From a checkpoint of a small transformer trained on Wikipedia: width 128.
Each number is 500 + 40 x the weight over its row's rms, rounded and kept within 0 to 999. Layers, rows and columns count from 0. Numbers have three digits each. The size before them is the row's rms in percent of the matrix's.

# up: layer 7 MLP up, 320x128, rms 0.184, rows 25-55, columns 0-63
# down: layer 7 MLP down (transposed), 320x128, rms 0.102, rows 25-55, columns 0-63
# gate: layer 7 MLP gate, 320x128, rms 0.181, rows 26-56, columns 0-63
up25 102:494490538502484411502488561504469535551520478511433451457621482516481568532487551474512507550483427532493497550496520451417568409489478485509501492557473560552458536489520487456503479456472559
down25 096:473478496491429511454440453490488490452456476608453486527540413474527497460549483489483450561528455518525440428529489466478489405504557526487552461510465490467472500561486454443450438512526486
gate26 107:490544497546476430453479551445596539481473504477503542573531531565532511548505562498513508488469490501559488503524635511503461504484533494503527523500485552519427478471525468481509519503529467
up26 094:479488478567524547558573540527485513498562441567468482472554481393461469469425457549428481499473486520518475564464486522444529504512440503474395555539457457492506473491465580535515454525494487
down26 107:453483468557508501453491508490520502436475549510509507535488464587490485482538585471488573510485485446430483477499505488504399512474522486547475496507447553575461493536507470503498454475488476
gate27 098:476487534520500538504531538528512590497422492543506532519578527498554513467518547475465495479497503457411531468496551506463480588476512508469474501564428509449526492545452507436502560491438534
up27 095:571406515469531488429514539528566549481501470509476520511467486427577443428479500463483500491484510511462511502534521480494494528528400469473492539510475517513518490555532506528528496523475569
down27 093:469535504499524454484404462477456515524537519455542545459495543550393555530525536493557453452560472446510493494456521510450547481435554441556579468565591457486564452440439460566509490492467438
gate28 102:478515563497521531489452467489535443494484493494515501508476568428536498464518491658533526556444471518530523513483581512442534452546515454544525520463496483486477536449501502520507566520552509
up28 095:506495552401519467467509479524548499471537544514492515450545448537536544431493524470552491482495454482513435471604458492494500449634474519521539463573457529569559556504555467474499529522493511
down28 105:498523556519459562529453524530430505553459530457468486454569496499539433507526487543488502492472508548515453482543436488516494454551465505536527571537527533420500542515493499486529476529494516
gate29 102:524451381469514556470423450514484596486505470510520476542489485495515566464500499525496503406489498501427491535534502595525511409487518474539566522521534459516538496476503537448500539454494518
up29 109:459458557478528485477502512549473463462467511482488463462501472470534449546511490519505538485499492550450527488539531499469516501467554516521426494502528520461443479467503400552451471448526471
down29 099:485498489551529460468511416455495525486487527543553529454484508587493509461472482506524480505495508519529517453446552449549542538510485543528521543482549474509482510583519540473468521585492509
gate30 101:445559503498532545584426475520488518516459469483502455456533542509456523616531500478439492511536531487441559498505506468424432474446517506560514454509480444535494556618555539534546599572470498
up30 101:469499527451480472498501542541520510522638521548498501510495512474500538507497525483470527535477498475465494585498509474482524509552499535546538526543465517491443464479464402530511521464559547
down30 103:543469483473464460571484514515476502464523493532514462441484454516454527470479495522502525538540447524509416585547553547519461494499547532497555492474473510520560545513521453533435387420493489
gate31 088:518531513455523480524486464522597559453424500487472505505550571545506448531535416514540476453539531550501507433477584586450470548488534507523451480478504517520435504461472474456513507463473447
up31 088:480473455477514487493477450522481398535508474528482506561491512523545467520447516490538530498517500408444452540485491490500488474573520457472531558572527514519518541505550479469500508465460507
down31 093:454518534574488554440469429506471538616460430524516509526569512503454554503495552427455472460484495503495470505541559449541517495466453545511529478467498502439486484586533572498488511647555545
gate32 098:427493518522465533513511539458508491566499496536509446476437544482441562533421512512484522519566507465521512553508478520464487484454526414477551447448495456540499527517481445452504484486565514
up32 109:434517478545436513487447545524420498501536445488530473479428521491486501481493508520503541470513551524549484537534404465526446544568463547520507479558529493559512409540521481482450410485515534
down32 100:478468527475488486523497575488491466416470459506492581530491499500447594466489475543499530550489486576511479434508496488549496475553537503510488533426447525433422467498390576458512473534485544
gate33 101:508539500457464448528508582478489444535390441539459506505488529516511454543491525457467548517435483521508564515541486571518569480508498504517480437527452478524536509499511510492520495483462521
up33 101:507519489498501519520455567531505471499525494538526572552516538506483479547497510481438534537479465557447469523451614543448465567436484535476514475510509477505499545597511540478534491534492413
down33 100:480513472483534450497539483500423485429539497408528479542572539498496528490498489471468465540470527524486604546463523594420536508511504528486458457471469439531569459508562490472512493506522543
gate34 109:488420525445519552447522546521394415500490512503493480514555540514521458524555517426537414553445391470461517509470546531510490452491489566484474489511541531538466520477511487446498540522538558
up34 099:442480473492507503454539483443492581552511514528607540507467474485558511540575518481515554484467442531505531500502545516489458465509438500528507503513472487509521521481473479485526543606434484
down34 100:543472559424556542521515508538473503466557514481532483394508512496526557406519488506560482526462478471593495510572496565495490504577554514479439481539476493488531518455445512499493453526520569
gate35 096:561488444483470479498514473557545424477438466497498494532464524395569516489508499450475474467520527482427523512531477555493541399527470523497527436525511507464485565471508545500523565470462541
up35 108:481457389468506504469533489509499498546509523518526584478461481476516486518558492519482482497512504522505462512526531491446550426481496570403485490487547553470494476483453470481483481524494564
down35 106:447510565493453514577549502536547513489466473567482466515522510509568534461512468454450575561527429570466537484510463520492507555518476484523478532507527502487471532490508511470458433452500545
gate36 099:445494468437469462471471472509490514514530480594483477582477506517504471555487492510501486484454495516515489480510491541552516527501450461406496512435441431487500477570548486476576508551411497
up36 100:551506448464501453556434479451537503539565494426557489432582517465481479546503429487450487521526511539454475599478539544483474528477492547532519516452430523481478566481465464510501527516579491
down36 100:546527554456539476425479490479519535558468466505464511511492497422593506615474408468524610494449508536497494538532507491536497471495487522417502502470485512514530556470476508455427512497584503
gate37 095:484497469497528495555496497539472476554432555510530479511504541485467515528496472470530530522566461520544547506521537466516509450470502515471491493511467394491560517453480514450574463551496521
up37 098:480559511470471454513455471499506481584508505525493508515462501536466420519551506591546463413540520549426517544476467451431474490559492509481513433508503512511474492576537484447482490527537364
down37 091:541524444594495510589488467537508531514501542498530501496541556423470537488537521496564511498485543456471499418513465486524527510506521487542542482550476518460499475485451536533557494456483474
gate38 098:477575517455456482477474492441460478561496485555489450552530502530524451533527496481520508523507502482416560452467530499450480563511461523527521422421512518534444523501511460524517538525509526
up38 095:473479492456556458508519512485384495576549546528505415531507454475524524515439434507534531456449511426536487525518546474458480506516526459451543529432592480506465514435511586574519523508488540
down38 100:450524515561488526424495539448543528532505550478509421481460517562510456497420532488469542467503446510439508537516483485533507498435566483520546480476515512514461592502476529502497505484520477
gate39 095:466450468463411435472428437577449548576466492514456491483556427520500538492475554508544541423444466485457500480540500516449498433492512480512520427539523585527510465465491459514517464460512489
up39 102:534549506430403504517500561505500493463485443550585479558478538474578542457532527444557464474447483535481441437508532484490543456519515473523503528535524516466513494487509464541491476500549511
down39 100:510535512488521482512534501493470509527531483503504576455551533476472504501476446467505566614473493429570556556507499524570498543493506545560535546422557419478531536554486517463495528493475489
gate40 088:483502564508465474517450463501527553466517550510550512597548434472476440523476488455541498535475557554549530497483485520525473421500602475494481530465548506506470548490467533524553447502555563
up40 098:467578436544513529503502522490441483533516550529493501519502557428516522518498504477506441542442548454485497452431484476499446556539479520526473436503521520545529471406514493488525487477521492
down40 097:533460497506555496502527590475483433462497529466481481465449605484473511479444486501558508472471520562508503521500481561446496563534463536378523368442544483515490582485476521517501509428476505
gate41 098:478514558579516409503481501574548487470455510558510501521454538483465501487547484471484473489495490521579518481425477398505521437404549532449442510464512471479492546414538577541523490582441443
up41 098:475558437464507515513494502486433533451535499472430485512398510503511517562466520575578488489487536459491550455485504516505453536533526556559518474491509493513451473514581523484465457426570404
down41 099:593529502524521560532522549429477501546504509502526552444486420485511493543535493470573553527481521532525453485578523498532489503625453476454580495548402423439630492502462474522500498485515556
gate42 110:494458443511456494532505523529496568529519491455493430534551553429545512597552518485512513493454506537544486519573599470453540529525499450565490502486461552520483470480515513530449577462445471
up42 115:472540490529500508539523557461473542474458480464453486454496531474482595489565521502549549477458532479561492525519478554557500503447513504515453525533547467550533565494493500505454405512500422
down42 107:532491460471552425519463433541530497492483522470521547490557539505421528530543520491537395492471531405445486523547516471512526463478549577529463442462506415470518449513493542516528534533492510
gate43 090:516538521545453556496511472499578502449475487493481506546517500472487429575474553479506503538533482524551606475494433457429478552489494471461508517483494525529440549482542444480493509443558526
up43 094:510484534475452481492537545507514506482476532514508460483578440521509529469426505461538491587384489454515468571520507492513485495477464504519443504519498485524582474484480505560437491480438583
down43 089:514544499505550495542578498541510457518528510468613503432495554484507523527598472454486529502533476537544547472490513476479400512482512528427498514522460425480422561533543457474478546495517503
gate44 101:471519549465520543540492495508497573483571488505453432460445512491483471578484477542481493466470458513485439536442570480537438519514553504462614465441506470520505475511517434511428512489499440
up44 100:463554478473503494535509497460507454464560529587524459560464455590519495537544508565472447529501518542420430471525463571500566495508509532532515522450525494564474444487526534509463542508526482
down44 097:499464536468564499546473433530492416525512479499559495497480494435603522517528512480522515524529498525423517479470511471495471510490561468460523495549438441498530483534481458532491476517491561
gate45 100:493443459472503539503551544448478492488549518534421441423544484526471436492492441489490553510500511508516512530502471513431495517482485540474411470626515451467523421564506534527462486470520459
up45 105:498560533466465585490503418482549521496476510581492523571524524526488517433604562488468522451556452567489421391473471551527537529490547504483469586425490500506473509515482482503483458480513482
down45 102:478492497497520520576471524492441452502495504484509515473518509505481480492505541472483494501525557527456505423530509518455489541480561489477553509534437527521490522513492512534455456472452519
gate46 108:486387535487443483463551496484434492528482513487541461521460513530522507587458536505491480431590445480557488471526478523477503477502457427456436489511480466472504456488490445549572562496468510
up46 104:438447417435521527532492476451505600512494569507474438461557547511466486439556487530594499486491541507536502501492548429562519488488531482480459494541510467469519454504536491515478534556451481
down46 103:540538497497523491521490449484534536474491468436464529514501487425456478549468467539433466427517567495467522522470541550479492481515464456515494531478496521465497634475555532510521519474571510
gate47 106:435534548541462524526493493526485542434442432472488456578488533501454481561478509475448514498436420520406514457502520499485573552517525543511480511470480498502439435531445537458452557502554505
up47 106:504554517506536517545534418496509511434482548537507495547554537511558576488536523412558534507516591513588453474494466537510523453488526463464509539532548468443592547536597496520458435490491517
down47 105:472512533495477535480540537540514433492465470537554516372495497492500478499454454465565515448554489594501550492459493549508466560571488438493476474506472440499460403557480518486526526437520521
gate48 103:505474459419420535433489494476560550512512472527539484505444495524518413523477429594528474520482482528495520485481492493472508609529574484525483481550491486508486466488496416508502414496498491
up48 107:547470545454480515431533468483541521606528536557472478458547478472520445459465468505521500513495575546521496450444504487502576528505487501485469481455516500458513473550509473448524538453532528
down48 101:546444499406527456396406520526482459553481495487508506506477452534489490523417568478482555572533475518524538461453496525460405533484491485427489521603510489499501514428501477447462522527486535
gate49 098:441522488533524491429482475520527551408463500491451507566528490469503441469492539498531505480546423566539507495559434479474497514509478502539494504462475511456426543468513475430522546443458461
up49 092:519503399564554509537492478459516546527441480475521415469553519475534476580511466492482480546486499543466552517500547508489468537509488535507480591440509541516515486516380501473446541497477583
down49 099:461528434540556463497480483565475478402555500447530596526560417530456499496548520543538493506497562506555502548443461476546456436515464505579494497461486510511467497497523531467510499480524510
gate50 106:485500510436449416505517470512552563442491448482522441497480518483471529486447512525483395532553524507465463585482461507544500517453476483598541445466527479588485454467495449505524545528511479
up50 106:498450497536414466501527591513581457489535544549514525502446540536500476567515471547446507529462478491506415516505449458608588451527506488505511501498525584581446470490429492537508533416491466
down50 108:535448512513489476517555558507446565532491502578529529468522610459517504466530560466486567463489451477454497558541488487479560446579483514448504483525444478468515505569524517519497466510465492
gate51 107:523468470508504483499483537496567491385504490485548514496386510539554439477511502524509547531486515489518461439472495506539499463492493480551590504544499530479534496485517492516436420501557504
up51 104:555489489548450496497524537460516534509495495507506537519450551467535530516506498408457587516515482446484504472416528525526516480457557480523473533457474529475553444471482459501505532476512506
down51 107:494534517522513500472507479480549510457459535502524600515481474558492475528484490514444511556545464401477455414497530443568436461541483544519541538555483514510453460525550489428453506538427484
gate52 101:510484554485479482509502513504518479454507512520480421432474489481453437501402460518451432456472446508527489549472540457507467548442516457461454512479431558507500485507551531569463539472469459
up52 093:503490486502538532493548559481493526482562487533511533487470515572512527479471443499533497416484501529547570497487470518522515512486494445502523573506418630535520542473520459641506559469437508
down52 103:423492500588496547547550552434488468440516484533475497575501490471461528566484548465505529460457536600570498500522492433446563439570486492494430516457487524474516491434548487476473479517506523
gate53 107:512497500496531454513532505522504618486491491511512493506476539392491538504520480464520495574457505529522515530489479511527526492460515527457477492530449598499467415552549541537468450485486553
up53 107:520477492467541491490508479533532561549446504463534462511440526538551487475515454460405522567499482491501513490511520488504454498456498570510509488394544511558511470565517544555393489470445500
down53 107:540549451508531517509546511522450493425468437549523506358471468531502474486488486410471536525476436498397500478550480469511496499520517460477498554522546516494514545477502511471468529487624596
gate54 099:514499524427484507556560493507446442426522568471551429500476528451543407535475567493511493475484506520524409520587503473500557469494478516500485531557554541494513530526553425454496479562504456
up54 097:537467472516536464547508497487522472405515425495500541462519508515501513430548487470478487549511478527507567491529529458512591568556489485494544505541554418503491568585471495484469610534516513
down54 103:528407463507504589483521511520526531493456482538469476574529476418467465500499462485424525513527541525435485523516532470457532438504408491517488620443469491549461482531510493514526475464502573
gate55 101:495488493461513532544477521576484499517555503515456533546400520518547499543539488523492506575521489529520484501582530448528503441499499538530489502549454466443434449503463501474534536427480528
up55 099:549454562521494492465457482508522491573440480438507457499528450551434412489459400497556498488455467537483504495491450508568481582510546501491511514498485529533488500481516513535497451517551473
down55 105:498482517536474496432477469507502549391473550505436552531579515491524504494583384487533406559474459574557503517493479578511498498484560545510458452599541499547469447469478481543512516495446446
gate56 093:559467462524473526482500501475481473481497496540504518493568466572471493502542475473466466534481514492491463504522489451514496496536490528486522509447476490541547598541518422452499521546485563